Each number is 128 + 32 x the weight over its row's rms, rounded and kept within 0 to 255. Layers, rows and columns count from 0. Numbers have three digits each. The size before them is the row's rms in percent of the matrix's.

# up: layer 15 MLP up, 2048x512, rms 0.131, rows 2027-2047, columns 384-511
# down: layer 15 MLP down (transposed), 2048x512, rms 0.0943, rows 2027-2047, columns 384-511
up2027 101:146117116154095148114193109195134132121094099119136121154119112087141119167119154127157105064107175105131104109147182141094166117155098107142146100122136129139154140149112127130127196136090056114077130132129105129100143080094099099160119121167104123103204121141148174119123150103128172102132142072112159101104163166218071134184151149068092062139153128137107141146156164117112168071118
down2027 097:161111068169119102133102135113151162145088090156204156178116094057108104120124132143150139062152176115144178102131104116077136110084087146098086077120063101159159109135083079137087122110091077119164135156087120078116141111125155171145098107142085135159146122144138150101178072110189088130114192163064118194131098181127093144100153148150138120138124126125066096148120073182112148148101
up2028 097:150161119109132147124142106199115146131124143116147131113111070132100116195081108132150101175124052111127137131173123123160203132135168092126169096092079115098042107099159120078120064119121113110200145098112128146075101124175150118127051081130142152094154120105120070135129113180165156132107112140140168132129147086083172099127185141133150150098140139168068125123120151131103104145079
down2028 100:083126119125150104125099160159087098136165126161116084112162095128092109132093165187105130169066168158114142127091139147159145061142178167125110122126128077109112157152091143160165138104104139160170140176116103170052162113116109133190108151129112130191155126095083130105126097172138152129070170145141124100136122126107119151136083135105160080095106068128167117038094127088143100085159
up2029 096:153134121100175077080167137113157127119113067127083115140079150125138079056138144162143160097140126132131146083145112150190125101166158170161146140191097217096149066163100126121170140117154169164118150115108097141163139124113148110141098178108132150112152124088154155106130095101150095172112131112177116072093084153159148089085116119141127128132139148181136124193156139137115078128110
down2029 102:138114073186109170139065075121128098164113201147122110126102166090114156150129129184081133098164127166169119141086138097127137168131096108150113181094142110129125116080141122128072114138140076115129155130113106116131093153161128129083091132190124097179138149115091128124111143162141125141125167138105116159199118161159080109152079102127140138101165106105094104183205173157114128123162
up2030 107:074119180078126141145139122158094178213108145142188171118128138152101081163088112203091080174137118147148139126157189080137112140154156136195127143086142158196170114115193126065141149143122155132137170112119132155156172131112153117143111174121078139134117102068126127065114143190109125148123035147143151126150184138128122143155153070106161162126138105167112143068115119127115147138173
down2030 096:155135159073100123103148117156137149135142188153099100132103096136121107092081175158134080117116138123162094124123112125132145137125120122088124170093150166110118096188058117093134121115100135142112176161128069161165121136108074123176098149099176190176073128161160139144160196100147187129115072159210082106159153139093145098114153152119133083133125101167158143073130161130159174153029
up2031 101:131166115130149111091125176115161159089161104100166142030134142094139130162060175139155129108098153082164149159099166116132093112153089104208130153089036140122120113171155154139115105130101109205155150146091156175097148152155097121109088095106140081150084142151129137111104101084132124117058089107137125092138178099142090149138084123173154142149113090143181113104134114097131173070067
down2031 098:103185118107144128168094147187121159144127134111124116107117130087138103123138140154160186128156170116125142131149191120146139203048152163118164153154155165167157135130108112165171136093133111104151097118098113118122092169117070085152144188149110107147154121101142174118129104130156203104092156149180050216098102130099121139121129100108157110175184122143107121151125093146163149108094
up2032 101:082118125100170111108118158108082166098107169127154125144112118184197116169087121095147142114099116167074188118143080083104164210183129090102123150114108119152190144122107149104138128033126103113132097127173108117160109118079180132163123172120155049128067115130198176148118130118101125222070113185052134073147146151128163162104092154089088165129128132123145187130077044129127205140126
down2032 098:130173085158128103142119146109122142082122167116080109144149092129118064115144132118126133052133090146153092109090078091113124069134155118105076129156118107160118134156131101073102145098149075104102169129111107151070139140147160100136054088134085089103117146063110110085153110073155130098107164118161121152164127159101122143109101129088115082113149073148169153135134078102132147162153
up2033 095:161102128069146158128109146138087137100159091073140163137168154126123153088115122128149139141117117102083152114151100144149120094108087155118091156111204151123102119177159114128135146204167119099160121100136172160120184131126068140097161138103153094134202124125138145101090143099127128092086147204089112136156079121101097108155087159037089118103160118121107132123148118128168132155141
down2033 097:141107123126099148154152164153123145128159185143093137083068178095180096146155116107139153147088093094132101115147114079095143063124208145093191178149043134123116076141135088142111159134144184115185115106118109069142166128117154129119186192121126159138129106090141115092099123125141161158115129116155145113066178108152178144098111139144106108110146069164177129136137170183164087160051
up2034 089:157108097105088077120135094180166180088105103118117155092117140103093156121132113132134141117112121189130085103096153075110136144085067137160128125136081252206153156150165176110126168109068105122158080166060116119107117104119144096137137118134101108177143104195064120154086127084153138183106117074154134173101175119152176156122153130128112146103149126132098153126156113157062072137116
down2034 096:182163094138125060151100117133137160123102094149123117174108136110136147125176109138134116071137179162122133189081117127153128123081077117166207181152085148144129110135149138161109131084126126164116133084107088093158122134111107169108109128095129123119103159078094154214106128091118128144127137120073134102141135122138173160177176083183152141136103144145148105142114134136094099107083
up2035 089:124136093140128103110083136096170153114140120106121109090106084174137157100077144116101134110080130141120112124112150097114071100054128103109173137134106134105111102086102132116157093122128070085114130152134179110094146151192193176174119186117225143175128155178149104140083122113092114104193182103148155168113146180092104168138155164079129122117110090085199142118127109078103130108142
down2035 098:161177068127166122096134138140119163125092079139100127136129091073130096119145086075143084167189129149112159127110142120103105171157132075140114136114188119097118141185103153176143146088098108146146160034143125161193132154106155156167141168136081154122106122076119178179144167157167104044128104119078154141099078139055138124153104097103115091104134183101120118105171161153106141119181
up2036 101:098154130134093132146153143087188152099118145100144160201159087123111155159099085110148094048187156154173159159115173116081078121180165190144161184120123134133109163195117108103133100122114061161107089078136128120132134174077203173073111066148140148108178147173127127126107115161137144167128097096098155081138120135179100131168113058125153118093109089104190127144155122118140175148136
down2036 102:128151070136143148175191169150116107128122168198125079101136145127090121150168071160093164134115113137095145102117120171116148085106146115130076115121131127144149148109172132143153161130123130098170108186127142150104128121154130127134183064116151145090115106117138142186177185125084174092129130107104131210079097145102109165073114131196088200085150123172092116135096135109159080120122
up2037 101:040166140136150172100115148119120095116153127128099143144165101098111068110082079181126147082092171110140145164101099170139115145136113146131137112159164140136101177098154146175117161103081132134145180098181148104157143125143170126124095093101119120080144165141150111190082151090153149084117164144173156136163113111145142095106127176122083138102100107125155133182103132150072027090154
down2037 097:080114124128141113120093130160106211102114100111136152107107123115102145156093057155179120146118127137099136141145120080113129126122139128152140144124138115106129103149156127164123092207150132084095139117136125079140073051115089137175140147144145124096188164126112140134079084139187133134157175169070132110167153164117092092107122140139157132183095101132140123123122161126162190091144
up2038 093:110134081183119099146099161127128169163163135135128087121132149136134132132136161144133136125051135078202083134120136143153079134168113162127125161068131134144200144164121125073132150091125138098161140169155221105106116112104097195126061139130150115122125097112073095108131141113141111094065132057150088162098081167125132184167115123145146201134122122071098153144084116111150136142153
down2038 098:120119108177170109147162135128143085153175171130194119137154141139108151128161135100107096122133103029131124087165111173082202158082178090096125116130149093093094089125165161088096082143163127108105159142151124183151156112146122086130142142085160142104143148134116135109092138152124106059150148165151106118110142099149128132121158149111117108104097091114194101091166108138156065122140
up2039 100:157118105136113165190078103232178197162141118186147117185102133146102152141193122127082089173161139124161095152115110126068142146103111145128102148176135054130168142140078153138142144121115113154162150153124162161121117126073051137146115192175131123134131122131137094096075131079125148145125126141128125084147133132203138110100141129107155152142163109138101074103174121137147108112084
down2039 102:114104123068099167091183113101074086121125139135046136071129159123110165134114111118083168152095108119143138168128166122154138120158084172201115141148131103124092152108064140092139131169063128126131072119043160126130127149168115093111131124227156142132140056084168165176145125179141151155105153103159127141066075157098076104079085098124119038119133153153138136147120070176133164098133
up2040 101:124116082144069103116117176081182170144104140121085147123143146135112135115111113143096128178126121141085150152127147127126190158152156167131174158081144127053101115102154085110210106173168174105107150086151135113076142137177103147107118155091146134146181148141157164116057107066102069140115069128124140140121157142149157165105167130098132212201137139159112112169187152192192084133137
down2040 106:147102108151108179140144091134139147103162119157123106093119121097142121095124142160172134164131129121168094098167128091110180107145089106142144144120156161115097164128106093144118167038111127174118151101185087158089143079150141069104151111131134188156105175125120161116144120147131138163124122073114055177132117100111120206163103132146106163144124116106173100108072114116161171177115
up2041 101:081090135156078099166109078134116146180146114085154084109096145114099133138072126100149063184126149120131128131165154113150114105143157135168106189170111080060161159161087130130116159121094128104133070113110084079180123158100079172127094129157146060057111157040149172135169088144118138174071099096103136103123172083142152101162143141071145111074128146122166135125077164148206169110117
down2041 102:140072165132099146203092087147168193102152174106104067144189101148110077181161109079155156106096162113140072116136135107126140149094151136117178100111120131152187098167175056111095161127121119153077131084131173122156126119151136133118104165158119148095102152188147167057154121129122112185123121140191090137139197151112142128166126126044139193145166102047152143124133145087102098199105
up2042 098:100136082139068145108158054147105111106153100096156134089181157100120170159120102146138178154128143101122122131104138124120141136168112102160153137104128102149168122099174113134188134160083159175144113177145084116093070149112122199150178096106123142124143108174112119158123073105187074104095190139183128108116183137103112085146158065152096184162118183120093108195128120166113125145116
down2042 098:128120080117134097152122108118124150099093160154147129093142091092108127043122146130079166132189096136168132145124134138117132068140114107136164131108136129117127182141177103187116099144162123137066125132108120103128122150117125129125123136085093128101162094071161141136099143076109119114241156153137190094091168158109130086160094119129174110129085151190166140079102112121051135158121
up2043 090:071128064138085169085125079110144117078112193118130135135121123122140143137099151139106096153137079135151134160159151133146129164103144133196182099117191172123090140147120108085119157177172123111111136122148151130114174195121153124145065117100118164122128077111135156199120176087120114114187146130148118090128096172135123087161153133122171132080178117107163124104126193139111140118160
down2043 092:142109109097133112142074131130155135131139121094120160101126161137172130112106089160120151088137155126154155135051117087055134106120148116135202131207097140155169128098094104114121091177058127200108117117161134119137134120144179115179131123127076097119168132091122127096159140171090179114145110149094023145135164112111118152158191177109132136115110078147091125125129139116163176103071
up2044 098:173168132119098125178138117204159190131117096091148075141134159115142143126170216105111131112149118123136167109126136156124099167116129153146116117144136202143153161161163151187087099170148104111131118169103128148111080171160116159049108110091137051087081124156164158178083113121110078117181151153179133156130101155120157143076140150110122113165148104071137170138143112134126111141055
down2044 100:173182112094155061124139170085137119094092165201089118131145126104140099121174134101141164123120163147121134185158154184125140060181178161139125125241156079108109128130118125168167166141072141078175124141081164134118145162164172124132196128091176119131170132078154159161116145104129096122159172082124192118119122113144078047123080188136170095188161114185124172094075137161107142115142
up2045 102:126171120140072095095131121140123128135120176111070087088115165104165109134103143115104155128062212137136112113125131120080196111114098100131117131136055182094095123170136095042151131159132133101165193121130129109101139174119132147068130124175095113147136109119120122133177111125145080133167135199163106104078156146139100125132104119086104137153114131143191144084150157157135079039132
down2045 098:174137143136120116111167058160161168116089183144116104139151170131054120100121147064136136148133092162137132093164086130100165178155131111134121091103117093127075099153116092116119099142110138080130105155081176076127129128096138155155149159128090152097142127124172085085151115100138145165071181136189070147150136120119183161132129104039163130121172142136128110126143138114056123093170
up2046 096:142118058118110130085130138109125106121093179054119174146113151130106119119083114101143102059146073186153224119139109105143114085090108097044138140105139097132177127149137143075083125139094155101083145110101162127187127164120129131145107123144093110152129157150201164090104135091103104171152109130149145052158184113147114173115116158096137070113118133154132100086115106122176125130121
down2046 091:135156096103157184158112106188098176140145190153114172072151118091127132095093153097064160142116088122121031123129071164100084163088111112076145142117136137113181170132140146138110158124121157142119050115086138144078160156173165081178170156118102082134155149130100132136070128155124152133136160170104102124185093195128156120124179156145146149138120093125162107085151127169114149096172
up2047 101:148103140146167130138088164130158090162140140094161046112087164129178207150081091120181141086131096135082167088125105107092141101147176137139128138071173104183087107176131128121092161127146159157102073152135188054115111143159129104111109122140191138088147133154129164146092127169145091120086125137148149132139097125156167171138114079143067112197146091103136075104146126141123142120166
down2047 101:157096099176127103103143121134163099077149076157127109096156164140159171060139089187122182105089141158107141074161148134179072105115088131158115095109120089109168113133111115113155121112149100197101178152074102151200123170122147099133088137164162121153083092094159105114092170038170094128148144078146228128135140076144151124113132131112104119188140080080085128148114122119109163146137